python train.py --head_dim=128 --vocab_size=8192 --weight_decay=0.0
Each number is 128 + 32 x the weight over its row's rms, rounded and kept within 0 to 255. Layers, rows and columns count from 0. Numbers have three digits each. The size before them is the row's rms in percent of the matrix's.

# layer 12 MLP down, 384x1024, rms 0.0483, rows 175-283, columns 384-511
099:141146074121125120130127197140140081218165130106113128108141102092118116073137102116112079168144123068115069077146111082121085131165126117202121097153130132086152119120108176142183114125147104118124151150120119139147128071136107062169133139137178055186100138117159084148158063157164109117110076116091086175103120124103117137113115141174082139097133120185143113139120094142098112182123
099:088127137158144107144179106193128041193046116137061137116127105182116139165127154175107158078134127138129105132121166157118121135149145080118163138144057140167104097096146109139098126123081127094146177122134086108116079091147201152148128123082149107117107140135152186134126157106159144070118103144161096162191129164116165149107121106149117122144092097057146153147146065107134140118099
101:066147153093137187149195079134124118137172142162140116130084188112171155092098073132155143144127150123166057093111154059129095049127161053174139119137120096119152111159140128127173087136136154113122145126115125147084153139169146149152116074145139081129100128143126143113129099140143118139141209062086078159101192118161130117127139155094146126135129135078140093136098077152114163150124
098:087110130135081149151107118127172167125102079171125148198166187153206128103119124190154151154141130135146127152111130155088058127149082065113115147136137083142097177096090100069132132127178128115110130127148179139126132089135117114099140161092114136034166116146121102174135118101103134126087104114147064109166087090127128104080127131155059092127127180072083082141067107123156099129093
100:141099129159167163095145120126163103122112164125143190114126122156154119116096093116148123090077063083133173104078127094134103108131126147114074140133116106113138140145171139159201176102086116163124112114148140173196161105150150121141139176102150058143179081062175162078091061117097189128148130165192121094062157099155174122131087124138121154149094161094133103198173149125110094018101
100:174157128095105145146120126144168156128131130124145161094118126087117170126094116128134137120026133157085146105065140162117174092102128117113143187130106120091118094133141105096154187133136121083094168113107095081113131088073173070109127099071164101114132104129120029120104142144138086117064142058079175138102125155180114130099117136197125056122108110167156151131119148128147105145101
099:117087149164112123139113156113146106129131112089148118088166129146194141150173141117146138125110109131175119144107133115123068107131122129173127137086090183091115114126140140158125115110130099114175127142143122086155114130154161141068039094127120105119145094124126180110169150126136110072097156117162150199113079139085113139165107170163111118139121112121118099122160074151123115090096
102:152057197100188149043130103140070112145125118115146114101086150080114145099116128132141082057121084139125123145103136150090086091130075191163124174168082114145104223099099155145104088164142134146119079182081123157154130124094151197178153177196090133117144169102184166085094163124191183113129133116153142110097170101094085091074122091144076103146111202157153072108131133151097137097144
103:071049129081155114152174111113149115082168172117106134160129113155131145128149110132138096146197147173124145125121098108128165141155110112130115100139084054166081219128079156159129089157116149144126144114137107071169116155062082050151161171113171097110131118134176146146102112179156094114154176132124172151126142118168110077088157094111127075164114113113091108120174192202094137125113
100:113147134091149157117124098090146117142127179124078181172119134159080128100095134110124112154155079199065107111205104152131112186113119138166121073121072127107204116190116097186108102144134145116049127102149169123129103111123180124161169173122158111175108094116118164101118147081112126137125089153172118166171089153195168113110127136139162148143132070150092158132183095144102074135166
100:162119111063100152115074130148099106158146170103127126114146115081075135130136112168165155128135121135192065179136105112092156157172150089175073140125135108119136135108176139137107077219090152148130197094114168192177132135157084115114121111106131110100175128084153155072134151203151075143162179075071131127183121052150137107080115119146119106096131084063100074184201148119090153139149
102:088068111117186133100151095116120138113116039073135164183135154106165133121078139182116145089115115142118116070128100121140175174115152131182119234114088094089187203074137142136119110127085089099159107073090097120130092132116145104127154118126125154128160113194138117156123103129127133091130125171134111128110113148203169119143129142113066125075105140133147123148097043149178110166105
099:137142104122195152132137119143038138095139081068102108146096089164058148136037150174084125103133149073093108149110182123154118094131108126123134135104148123096121088117172158145149122107141143089151093145144157093138201107132149148140089111142147146123093121093156136138072133114113160161110177121115134122103112150110144087187123119175109129152093181105129118168174089163144157136168
103:163147131106071171154097114130159074169101116096090140113074172147137094120136130095160127144125095097120085147131143116138147116159164078071198120144103156094154149126148167137127133140126137157095090098156112087127154174130166107109128132156142079059138118088147106074117171168130148109148088116169138106121061171135098121114175154093090115130168096107149150126147079182152099085154
098:148172159118180159131134152116115144103098183172155156114110143117138170122107151064120157116176174075146083173072205156115116088135158106156204144138137126087185100135128090141127125142152122114083109153144183098137118105105121092106110147102177116123126166130116128160181104161131110093108134120113117129103085085092168123105116078170150156168109152153092132149131119149094114153094
099:145188151165179089170176152093190181067140122140158114116125120085071150164131084136155085153138175151105124090134190167127182149116138149115130199119174117202122103085105102121178112122169142118113117107154110174145127130160112103146120099132178164102106139110085147128130078075189163169138117118178091168105118144133126150100099143159052130125155150149148086129108149116114138168113
097:102072141077152147175110075140170100159122098149130087108183121107100101113163129147142160164097120158120078170143147110108091128167149128139173066113142130056146146153130127134115149156125109131163110148104103185159114093153160161101115145080103166100127093116135134144144094119173088101077119139138105108082171031114153135097128117156171172102098120136149187134071217160163085165121
093:132110138131127166175116145136121117135092123126078149104163118144159061132169174104104152157119118098132139122118099162150127079142105122101125143084178082179152161121164180147161136161101106106055134121109125154093140048150112111171083134098091107124157203139138107170150077156135125173147159122150031092135122158136077143191119091157135156115121113155097098144160101121085159131137
101:096108182206075086144094123162130127093151098151114151113153103120110117050177106095110132108106077126176126133075126117130093137129111120170144158135083190108105096172100129170096157128160180110121114111107108039119137096152150115148140153138141102191117131146111179135118135162111094105104147158140095136129127100134108133144140103092169154144092100061161084141112156071106124161174
101:145153074172150149110152137093093101114121107124080118135141080193118216084140140129086159144149093154150165106134173145092117096085139234099119039117098152137140145075101153153145108159159189153071126150160145154116118097128143094141095056175159139094167166161125157060089110170122078154126056129118145106071097114124130147120115119118068125065101139073095099150114178187164150051110
101:100159093134160108112096156106095159122071219090137096100132118119130139109142137114156187121156135095149180147144077122168085100153138153074106175132160155129096108159168099121124167165119060119165125111167092138174079108148164109099132193139125144163118115096110142118070118136120139128216099093158160125091137120168111080119107109084125129117102126106118145096111109077109086143078
093:184136154152088113116126176146163182180133152093075181128149055135093161113128096122114108073100138156058058137149106145134119180149121179144106126141113139179128172099148064153157136179092108205113148089108112148183139127110176116086111113078080203165076156093149104143088100112099124130159087146150124092139082107132125146144078073144095152118125147143069145108159148105136118166131
098:129148069103134121139139120133123116120134078120088191108120155123164179126077094047095156154103097094102114150204038137104101139100146110156091129094131146187149084128123099119089039110099117110105146112122178161140135096113220095107128141082107111122150114208149100099119140117154145098105073109122101134092147103138148101105117096129186137105139102145113147125153105111078135156181
101:083120122164139137155118145149107064142158126124162191178191089141093079171111175151117098118143121130109149102159103131107183131123152073179116134074162125113074092131104159130100182146088153081175109202123127080155185171132145069137122100141121106132139134115153115127111081129113144124116151131169156121126118148093169116124192115159101139162135117122123106161147127164053145154107
163:190139183126097131137157167115119118174093163138137165145118091166108165165151142127211133066171172138113139148159134106164106160126151121176127162177123133140121177097163147159163116156088132129173160165134101177130162130053153109127103117150112089173139128039149142148105086158149082137145183087151159141162000156183146138145096052073118169104112089089136145173170087090180145083141
102:119123173175154142113117124118128151157127117110080078103065118093060136153128136084147171108132196144139159183107111136086089119099124160156116146084140081161150126111133093155079130156063155138173149195180111105153157156133151089115111161224179146109129103104172123136111081128115135120098070148099147142114148122202106093114178097147144138173164148164121102133107119105179127154051
102:106148146157076181126168172161134092128193100145113097110122107137148097072146119074144109129111102194173121112153141132102064128142155129100164123116153162141137178124144144112179086087132198165096148114131120181097148105102124142108119127071080170146162116122106129164220142120062172144086165140152130090099142178131108137100145136097134164126117095129163179104132094135138108133052
097:118098085153100154075166145143171126150148118172114128094144138106080153091105149158136175115182150089210155123151187140197152145149156139158128099113110119186167120174188177117131161161189106128160156139127136138109143134137182162081183121145133169089141117098066126150079162141097132167115110099131104126120097173122094127040141180118150182129174179124099126177159142123120142088145
099:113104130133070111101116126116020104155138146125111176097164078091122156164138107075181140164178137139145131087108133119072159111120065065164165083139099154127141161089083142104112127109159069137140071156130168128062128096154144149158137119110116146097125172117103148167154107123113136085163073148074130150174111128125105113083183132177129177115111130162096145121130134129069118074105
101:126096117140123070073082139111119153072100128108072161090065123142111155077128123125119135059124106150126118170065106074151064146151122148141103116126142134166094123147113103048115076151103129114117072152107120150188128118113115214182122188134101060089088143164158124113111126167103170140081166086103101117136154127107133092087168062086155184146162095107176130111155147115120202108152
098:086123125088094020150103072158143088087175072118103070113118093107136133118125137093145159169082111157121128103196114163107140054111086168145177184161159141135148099115166185135131120161170140107187095135093168142082134159079085132142113140169124070139108118123154137086163122069133114096140108094121162143139100116137157125148113147126134131183094171140159061113139179171062141113128
100:118131144093156125110139136132123156118174215210107166096167130142160147093178105202135175150173114078151088168106127176144109127161125142075100118131095106163171152155117087134125076111079186166199094100155117134132091103168126146129150159111139105200173085159130035041089108091130164117075173107128162115081101133138067157123097142119110130114146119136135148136073061128111163142176
099:103103133123109109131118105120118084075092156121105092157122143095045097147111121097118073097134138093116145162104104095191069152177194215075164126127071076129112183109076156099155147112089097140143075186131143116078063111125133157148139169156173149096079174179085167182100098128144098162117125066163135144172120119158073143174097161166156207212141167125153094151149081114095117146105
098:121166159061090144155152115194126110115182109174184105215130142143135140154160170142120150085181129174177119077066055115055145144092053156166168139042141147177151147146086166049144182140084149128150195171075157079116123130081182139151124130093133158117144102107168160133153116131159163154140082132080073105124108124142149134106113111141121181114148068188094097137089151165097132152087
099:148175074173087109178069150161074141068143100142130102089103158174102119115171116100130099139117151139097131119081169093100069106127134045065143088162125103080134116124148128110104067039115179117189132096195141163144150097123149134103137069139126131095130157110158145121140112138031212109126058156166255149115096093099102039159122148147166101147121112152126134127111211166080132147130
097:087105174125109193165097159125120085189146129070077145143130133120182157141120137058119092132172161149115046168144144127112140117075149161100112144079160067130110116107128089124123100125183118150078192136112115185153150157153158118156142151108131114052096140155197159104177162125136120097108145133098116155208126188180069109165148101141152115077135130132187091139100132131180110139104
101:146119113139180075158124170096115119134099141162087157145155139079117106162151131176131101114053170110122146115171202149153129061133081141122104133147183115128147137204143106077125139149148073185171111092125119131128053172177066129152134142117081125148142154092155136057120102103095155082103170110117189118115121090144151143115145120085182117078164102058179078151142089097149168115174
098:149097166154161123148112141108111128114118155186107094124130111100099155092169133096081159100125122137151123100149188152131083169097173173176122112103110104116091135190135092138094182128163101171101159105086080112151125168095150193111156145119079100169153194167070142162062095145130107126130105125067166103118180132175143175100105057127097178156135147095142099171191149128150136107086
095:105172148141138138074168117069101150125140128114109130150150118169136173143146112111145148104171174094150133116136141100096168138090125114098111114106134134108169134091068188169069177127194228192141142173109083114142053155108176101152126129111143107117098123121126128141157113128114100105179102119141104161038089225146179149216124145136112194120128104131109114129135187190113120154114
105:106171162146142156137117145129109158094126156102161130151128090100137133110117161122081104096090069100129156088114106144091083122109136145131096156170129186154097132132111074137141120137156153124182126098098187154111151121109102065117124133123058108125149079130161154133083083042070090179134102126076095133104115104141116122117108091098150072148053160123084123196137117079157116117112
100:113098189134168156091141150096134116123117160141142111022157081105100168073151126058073173077135141108119132168204119166161095148142072161179085112155150168097158137098062234176148077175163106140186143102155110121102096136094025134071119100137108134132069165106087100153150107119147012161149094116188149154098099138107149192129109102092125116123105105060140117148166128140178102173181
098:148099143128143143089116143128135069132136144090193091066182109092143129152054125158110144132123228138177164116063166146146080174107152211133104131137181192151120147134134154150181109081149099111099170100144129064179138106124135123142137124106114083126145126161109128123177067147074163147158190112148089162143145192095118138099119118130115069073135091173158113167127151131161155096101
104:167069129128126123106167083109090127108186122153167168147107123117116118127108089126148072102177136066155139091123127059099164129140016152160133111148095175103190112183121104145141111141119155049143137145085121126191150119176154147131140091139134124138047157134090104113162088112111114098114167101097098137163133182174125172128098171138133138118124151158152108165101098131129050123110
098:115186152122087137160143135127146097140116099137113117098167112111142195178104129122154155117128103109060120156137127097089143174038150118212131163142164110134172174130127118151160152166088113160155128119137093162108095155138132143133077112136128120127136113015093114110144123125142136107127171134118087182161173132103085094166149157190118117137147134135108105108102136151115127072193
096:158160131080106169154197090136168169088057124134055162146172148099080190114126108153127149167153203107138114146185097119100131062147112176162107125160119116127102116108114085126134060142102126145163139153113094064117111104164129120079096062116126189148196156113158121116056161204183165126090133093156150130115164100076126147134156136134134142135136145106120106108194141156100138146098
100:185180115141144071106142143101133132101153113090140120156120149068166106075102131162064117174193062113116190163146173126155138122091161098129146090119151152168128070163077163111136096104154105132090081176131103172136168156099109136123183137169125111113126144112130137163137147109148122119105126122147159107120132163123084124158108139134092143097139154121128083106148162103158119118169
095:098140138120112103095107162121155161153139164149100147062133126141129223097115135096129101168152081111164102150133185166148175110181114075089122181143118171155108134192101108124132102140103140129089080098160082150099125089192116166120109109146118095113093135102120137151133127182147114181056144152105099087144158122141147165157162099117083054092056142127123104096156122079090065134138
101:100094095123186065108143128106160174168099109117069145142135175102121116100139156097163161091132130080153145140157203152129104104097086125078081170135098167117178101100096100138113156103086087089133169124131077125185116141163188098133136141112216123089165164143124105083037131195091134165136125120114122150160148124127044107103150100137106119141122116156135188132091129146078172139064
103:125116126139116165086133120104141120150156104155164122147160127159108068147100091091120103119160055135059152123146146155057152114116095091107094131148145099208129094120085114133116138134138165115112108099192079081100138132145138155129144117109131139141116133096102109099108155106167154141123138174166107082135177033096128142193080092071111106174079153149116100069135166125135175071115
096:160121148127081164162138162103098181099084094207187113129116109107198135085118159125114173159147102150136123101139142124143089089120080141124134159150139139128104145158140092136193144107167122122111177134110136163113092094152103150087123107128116212160181096145115171133146124160138139132143162087109133128184112108175151121119134164168070118142133182124104113155123206108116118184119
099:124095108202173171165169127083134117138099143142205126096137111106141162084162100094119116168121110153171122096080136150091081111046110124105128143131146152128162081134110096169172105062104137095131181146148142138135107124132151153143149133147142143088169121183133124157163150090128086057109163128077161156150181137140153149133101199170139107134161113155123106133120125053123099129106
099:200085127114148175196148117131161116183098149114119158111119142097132124112116112091058129149096090120127130113063121101155158128120183115167103161131119168177159130146138133176155106138129101120143130141114121125150119180113119132136095193165066132159142128130137115125153092154150122149110077074093110114161127161197131125101164119147175133135144162125132108123159075161124134064102
104:111072112092120102136139216126143106128119083114181174078102102145130165129166123102129194104104152092141083173158104156144121160091134125138078161167164151135105171131117182139083103202110130129104118049110134121124142142160143126118140171123127036192150139137137124114180112081129129142129143099131155127152097167147117196118107090130075095107148057143041103141135091119124099208148
099:080054122175120112160150095167136142125125131138115118148128148120152163088097097109129115122122098153109096119133114155150106182133152144142103105197102147044088123156123133090090083179097180126124156092110117096136128105093106204105111160112106175188114074143151108078099131120074136040174122128171105127073147118116143080134070128091152168146118137151182083104125093131169117140114
103:202130122139092127127162146119141129142160101125131136146109156105084154101097134180148102160092150091139142170147178160139131161106146057137123115197132101110133105168109159148094206179180187134195115112070138110076168153129154194137170139137168163125130050111096117160153094138173121147116151117122078133092196112192184120157144098114152136135106112187163144137143101131174097119102
103:114095135115074154134135175153127109202162162079067144107057150071130149158126143158088114104108184045120105156128146126099079140136198130140179142111111168153053182108124175095127139110101122088083148120095113199121100083134139099126151126112134134132147135119119098120113181140107113183170086118144143121133162176093122147116150068138186125153087107134078150131148149086091164162134
097:102135109149124083086165159103139105107141103122096087133122085130151154138146166109114111144136085132112178110132107109127170200129178214116138152135085074169161126085088180143116082155104188135109157220063137166101189157112125116168155180067108181113135117126170101128100124067088137191133061169131151167108136153166150140168112162157176122096098146154158099155150154100163160159124
102:075093113192099190127157159073148137140096125094098117103109153087090138182147104147102133148140164160161114118119077152129148061136115081162152046130165089165122100105110089154100128113101111093143144121108063176134111111107104109085072124167130163145129145131118089122147128143185110147052169250089123150149174145166118158109174071101078157060140129178131188119150162122074157114078
100:143123115171134098170112133133100091092165134164129116082161186191166124147091056146131083107160134121089144169171153147178132084128091119143100141188143170143143152117162125161145174099073085153141152069160150131118158089101109124214116143152173105120146097142138067148087121140147177103142051132075149154137106102098116084102147112149120086106084089119139117105121167099114151153160
096:110101170130161042144097170122130116172101105135147100168163178127122164158069136056103125169213186099140153176115145131170170159152095071174126138140094098163143123108166084142110075128088088125146133106115140148139120105121118098166147059138074106130156091088115150145164109140131112110138086117091139159118150107117134134107116121111134140109168121110142181122174136071144105119114
098:187102124110143148121136120094176069152127108128149085172142110061122105126192085097113105151183129136107160221172172131102119153159199155145140115127131153086107107109138095118086115132114172055146142180153108166066129074135117160144154121095106163071107151164097097130179160104080151110059151139108144124132125150167089122096123090057108166131108124106080125149106133157132112122115
101:143098120091146144163133136184113137120129139152064134089180138130087142163086150127176115134183082111129115205132148140142159093084167142102176113093119114101097109111163185139069212117196134134118134128101090100204146132090107098153114135114080149134106120193181163048110113100098095092166105125081140133128110151112141121121170119108102114179162135113136068116159188125104124130108
096:104099161089091132133094127123106164080057093138133099080039164201076167107114131099138167152082096136159137116129069147128123163106124184118076086157105157090104166150174078179198096124096141086033075182123154146171111112115140174183145137105137158118097108169083132147139134150094135125079105155194144139097123104114137114194154153122096149101182158146123126124167134121161166176141
100:118084121139140117090135177127086146124148099197144093070140133119096119121124104121169141162164135192108093116142148171158109180062109141158097107171108167131147068150114131113142079218127113134092104135148141141103105169092135151140082110094100084178156141123187149136098115139126128159190133166139128148109157150144103117120055102122068143125170150183114126146082136121167174096130
097:172131142172108062098079123104138128067159094095181192155127113079154048165167155169170142144082059122101076146132151107159084123104118161071105148134155105197137106126112135179077136125132144145067075145088139098126094096105107181145142106126098152120165150138109136108079130142120083102166143126159116184141135128129114116124154136169219118145140075194161063131070137170116119161119
101:171090114132140124147132082104099125138154121095117070146175129130101149159090153159164122175119122148060086101115089091061129104155154140137119127176116124149174161111130146173137074120107158183172117105158174144140126092126115182113167090101158108147124116086079081209131119154148170189163141168157133124147120114097115123121119131145133131109175091132151177130120107085141089129124
100:130154119120129159097136090129173154113120108105101092165118097131160096089165135154122152100175084159120170108184160154139100123161168173176162107107122085144115130105124129151126156079216129118119163123093163122094111109152100109107107104137132129153106103121197126127108163116193130125067124136098052115153128108104146112123160109141159185104129090144121068104150092156068152161115
102:128135126128159162169136098082146168155116056112039097146119090110033115092138159127141126139093095141187169110114044103032106159136173062112132111148110109104183141117146136113074145078079182112146101169116116141064132121091145127111129136107145131118139132139151086136087114142092169137097120105154149129107118121163123154129156136151112085144130153124116120191123142135104132111058
102:158070159069115129126153164138093125127084127182123120118103115090137130123136109089126141115108131133164133091123053122156188113173152101174156155123141145106142115153143080234112171115182130074132159148134148090089183164121148136137086118147107142095055145121103150097144144103127097171170120220086142104155114128136145136127087153113132084112120204143135055132083140089128130179070
101:134120155120153156099139149093108162156110135115182100141128098109152171097083120179080161139155178088184121134061114153135107162125164130180143168096157196101125157062130135125107090097095145085152108096096101152078160119113135097118153159143101177122078151070157132145106137146130110095161186091067175171149099130115112109148112055112125144102111134178125143149115136127117134104170
095:101146146164084121100118102144181154158147116106140129102077181159135209110128136153120080062127096156088102080152088136142111170094121133123117175115070126142133091122113087148158137149064102119119154100139207087198158090097152136125121143160158088134148156113076073166163184132141163121174147092146090077078132114135158183085067116122163141109106094130152128119113070167152073170170
101:162102153087144114103107171155200124135122105183181139121127163123113096103146127141141139110117132116120192089079022108059089200117119148130197125126123155124094187089073054162131092113079190173089123127144098037163125156121173103083157081079177074166135124116146105101202187176095135088144140083089116134155134119097140127135137193141193094123123127129164163121133187164109108159136
101:206125151096163087150122132127097144113124151163140159156092118162142088188125175093145164107109145130117149165167167142054115115124099122170110125169141166115158106150169091202115150155123131103138143138150191173124148079142177163161134160126133149089174073143125112100113110118132137117067137139084116168076121097104127086135137181075168086144123150131130106150125129115171076105133
100:149102094084091153159138141085166123106122134164131127095169146169146138164107156149153085142110124189104132076083142148152153096107163147086148130161093107092087126172123187096112144126106152220117125114153138193118094141152138089147142147060105090108145085097111087121176072124084185110116123112112119127085177109165000187153066114077145151130140098122137095129106142160091102107095
099:115132117136096060108083059123090122080181173143121149137130129199139143145162123059175166113118111085126091079163135059051151141219132188158150104136112049097162064121143145103134117119103093195110083146049119139140161085123110162115166111136125171103122152168164147154096146112101142109135141121156129162097107084124161138093167100159115131210127142101107087101090121132150188107118
100:108091153215097116141116153151093142145187091107115084075099191175163108097183162110092150059143048057084131076136171161188095066176137158119143127147107158153092124126117164110108116206134038108135112122130122135134125111164136186102091167112064172122142189115064119138167098132103116187119164127090143149105084137135129148096123137113172104156088093133107149065085137132135160111147
101:109151129135102133151174125121183136119175089148151121132159155118133173141159159138133180118106125154143151112125173185136155166136096138160118088173138087092144098077099105150126163074174127122184106145151169119083115162073163087175162064106133189157108176142085145137096079106214112135128153084116127109085102165153054080163147113148104126111115133107104111051121103188152059126096
100:044152092222088135111166118118082181099203130050083155160094109102119126147144122188140138182074148128117144111137133117165086110133169140114176121099136072107160153115118118137151094160097135131116085118128135147114158090146118122091129108167083119125082146120173120127124105158113147130142159167106144110142105157067118088172162105163156134130069126152168146143116063114148141162119
095:126064176102120154110142157120144113142109097109147122085144112130123083121120129180142104117101092090138140112059166149122128109150150180146132122135167113173139133137133117194126131119141113109132136089136130153078123143125160127080103161089152121088160125091077148115136099142136161092080127140065145132133097142081177150115116120114123098156086121154080157037084098110151083121081
101:161094139127125203051051124124118097070123185070137134145119139087123144093078178133114155110201122109162109075154135102107126097144147120170143129176093113119174114107063146154123108183096121116128110175159128132144102121133113113079145112171144138158144108128096093152145081158167132119146128110121172159088190121186127103132085164099134134155136138134154142127112102124164154186116
102:141147122175124143166136076127183152147177134106115144174074109125131084150116133085104135146126120106083071132167141091155071132106113098094080131114079089193124038097097131109143141152132142164165122068147108161186143110159127072087103138124102104175152139134100156152188144111120133204143118165082163118163092090132127178155136174159090113212139138135095161188137146088131105178112
125:141137150105121108061094167150119163144142177116098203114152082091149170155109116092186057113137135122084126132116141163128130103167130162132053151140150181156157140115106110155145135161138134153131161116173064143125119096132144124136106142138120110154207185140162130133074124159145109108147114101142131168177134132099111119187132105160118156172094107076155201142146115147165148068126
101:114180131099137140132131075102161082113114121112174155148069101126158118152168136119090149165080125061111098104154144159153154114118142172122146147119070115188154045164135079142145130147123140155150131123208148143097112116149090128166130132152152119118043093139172121144137135136175127116124104122164143153128105136071102108101099083110154115159122141132150163182158186121160143131137
095:113131137161101146137169126148133177158103103139129100140157095126180175106150131182141136118152126177131147110092045107160169131179138130091116112150174094132140139143149065109181138097151092151141132137177134082131127138132142125077140131096137099114102138179096148135159155120099111195163169089133144136156169145192181173128084076060098169143102123115052073116168180162151120096142
104:083072173137113152108139100086196131154121106120122166160160187148106128110159087108112078146149191091144119101120075091121157147127035137098138146099167116106127164158153157115128123133199114125098170181096129074102104110096107117148097176125112150060156082096156091108168100100161127146140071146160103092139112104219170134092106124123150130113164090119162145188147183106117093062110
099:113097111187169106089194114102148163101113121103109161148152128178110163170076144119091166115094153141086113083114107060146149172164118105163150169106145117067122076143142164142133110095109178164126106106123151166129104104129091181131071175081125064072122145129089155138109157161115117085135111142106106098074145109146067104122082131126153160085140124127129151148103090065128160082119
102:164112127124076116105115164147078119136167137091127113186137079056084184091063128142116114180175093130203132074127076127079146087154133110091136145105083147185176139127100138136110142082091153167176081091098145128103169114156132125180058116117137145126084143056129083156128181109255107137185145182122156152095127173149103161102074074131164132124146136091089157105153162059097123122068
101:135170113118158124190091129130165078129086171110086127108185137072072147174178184151126106179170153128157091180119097129126100109141107152125056098149159204162100083097138093172142130134136119085090174179104117139126105077152175101217072091132153145133149061229113136119108127115128054084116111130120077125171163090175109091093157138124117109140116094154159130082088111124091164123152
098:134176183127090102104217087140091121114070066134169157161095114143088141165104137154128184116131060100120098131130101103080107124085142100168087126114086163156133132133100150123101134104134117142153136147171147148049135112194075126126100107064134153188144114130134114140109125111198097099079181142134165114111169142229126110107142166109123188144147086189138135117112087117144120106168
098:158131074191116165124142126129100166148139140135151121127126121102212147131110136098121084154135137142129097165078116108163124129138122163148107086084141109147090185112125047095110096122160092129169140123122106172113162185133141156185063174077130144139100146154138129091168094142130137126124124144104193124113141144108078137185108142155122087094126157110123128131120171103127156101170
101:134171107118078111146136151100111168096143083190096136125167125163109142169177092083102089075086155126159146110137179143126107151150161173193145148129162122089081119089112161114145123145134140094079165143096115088155114116159133122066145117119121189120115115136139171122128185080122159190050114118142104109097174149165147120132100107066127136216199059134176137144109124136113116211155
101:171129115126120102098108148095153163138150106136109164096119057179128099128149109133139150116143143171125149152136138062101102117117140145127118117179096119164072084127124132105125142136090255099144115114117147127174096134141120088131130136138115070154106156140159124124055138080151094106174178191177192118177144124154119142178156141152122116130141160076119156139098131141149153118136
108:129121104119106140120179155139111142088064120127188151131086129109176101217116143170121143146204091116105118116172067077107117153104091137167166121125097152134170113113110142107126157113073103106146137122135193100159115122139163137158071141114150161176179112082142125220091058142151127108158139105137137141097102095118117106094193188099135194139178090096129186113123099127142144084179
102:142123205114130155167135146091130112198096096122127153125140107146088092134139140092173126129141159134103179096164160074182125141184125091137154113078087140168054079205075130163095190123157098144173123182133174096090099104139095064115123144134142141146091189134098101117175113122163085122099177119184090095158100068113096130129129122141104152176154137171113090152112116139094139136131
104:142118123098141095099127127104150065109109137182108155187121136188133147075128114139094162066160133133132121105085163174116117102170090072119169137135113197087161146140145139093134141158148106153101116043176122080101142099171109172114169095130148056093167122138176082146105153154077135130130172125117126135121138184125145100183175115129160101084105141103096105106091135065139149118082
101:101115160062094109095161085112154084110147132132197136132126115129133149071103071100127185073141164075110144165115100117146181153084119077167157130127071064141153186124149105154143138057153130185124162150112121086177142135188083159155076107153161156127092140142087128149066086114155145157109154193152114106133110130101117100071139070118110143065122140126135144145115169123152120107139
101:174144144094131121101196141124149104164109097118145132086142147092133099144159092146084121098170119139101181168157074095068176108100134140169161104122096104126174148156138078091110158139152144092116084104125153181077174113196115054144153071097137123090131062098154080129150165067142103144127159090106070140107152129165114113101114157135061091099114149126116096124145149112091059146218
095:135116108145116118122097099140162094140155111130155127136138174145129105170165148156132097165197116152126096145129122153110105075100158129124112105145131164076129125104093134131131037147105114105098210095140099123105119066166090094062057133130140100137097164183083135158160099122172112157107148142089108137148182147184109161170144128085140136109138106084054142160164124100091146193095
097:088092093097091149110150058149141100154135094113188113132099139204148121139125146121069134116135178156105108106168106082127095120177124189158132028136113111207164177135138068095137244130135128129106134149130119078146123084147152193136133144183143144092119105121128156184105198138150103117168143055175109128109184135122078143143077080183093074140160165152073151106163148140118140106150
100:181132110115131092169068106116129123112061137138133111107127126149095145086142114168103148129156086182077136168145170053137109099125130108149100153092085084152102112173138147085131163159052165123122179089134143075085156106181131063089109137133147175095116166146106093104175110133128158125110154097151142088147153085088126149141087129159099108113144162158154068157102139177093065086102
099:120080176143173111133161132134140074070150141148150151098128143156161085104107104132117084142152084064126130156105074135069124070139143162137122146161120173125134118091121093101081149160177117139073118126079121122119178173120149123133144129097168130123166068122138107156118101170145107136129105142105060141222100222181165085145159196112134157114152123116185121128052151130121121149141
102:121098127105133145060117136104085138112124108122075105153134108118145114109120123163097102128117060141114092122099139129117114081182069123179156110135123158108093123069149188154123082153108141132130122084144171128076130095118151111134147158087119052134111130054180150149142167151096124109148152071136195125158131141179102127088141116125137155090141108108150134104154089159119130151121
096:143184067119096164126169130173131094074130152130077164107128139159128090108120170196127139127097122126136168137174123125109173164131105103156071155133138162146126133141101123120084106171135105139138099104122045126134088089125137130109180121140094150187092132086203064081108129185205070137149159072118113170183128063084148154095126147103161134125133119165146142087168091114096097151144
100:126145123141080089111161181149170182152130104124112125166146069118156136144111079142141129198127120115098178149136123130144113102158125156136143159142147105101099125119159157177128048126106166066161141152105095095079154095138191126111115151177170094120167112138102130131129124098126124152114183153097137083052184110119114137138107162122151078125112091050100137166112138160121169084054
096:119111112017132127112138184123176155117124172106060117166129101214152102149189123203102120082166150087169101153174127098136156131089137196116105140104152083127133139161114161130122180118143169160090148135124145132178160140159131116086072160165169102103174086161104170096148143115179073136114145163137110148118093154155122158136162188143106091105166149101118098104139134098140077085142
097:128111148146137177064111124121116127203088156106122139124098131116078078100170153130134067103107113113164176085230149208170133095135154086128157153106170139119088119099083089153167129141169068187086110119156148121114118165093113117173175086157128107186135190099108153153115173126129196107126134149162126122062139187095057056103107065123154149137163127182071072121220155124126098136154
097:090163106146109136124144110120130073122178155107096140120183121107109144076130090165149174138112138144145093092131119157146108185044085118146126083129126138181174153082132180048117085163140146149121133132139096130150103146147074126146118088136144122122131155141129103144150107109111218150129140138141143115105167160103118102115122124131133100165119118125122100167069149057189133102117
096:175139097115031141146116171128140098045114109144148157128121101093210071135089129067101097173098180092188100129126122120084107157095164148197113097104083132180082116187119055146108089129111166074172119153156078105112139134127160123131112143114111124085156099089130144162165105190127103142193134119122125117140143120114177085098184095152169153138092143107142138119117148101110074132107
098:153098149144141137085093123079188150158114136116163096092111130145134127131196157127002204127098118145107102128181125169065128114074114123138140189148112110062180123140074107160045119122116186173118165130126181136083198068146069108145141110136149120078168188180110102152098099114167133112115154116123130124131144093111163157190146137141152142156162101185112095139124121170100158151115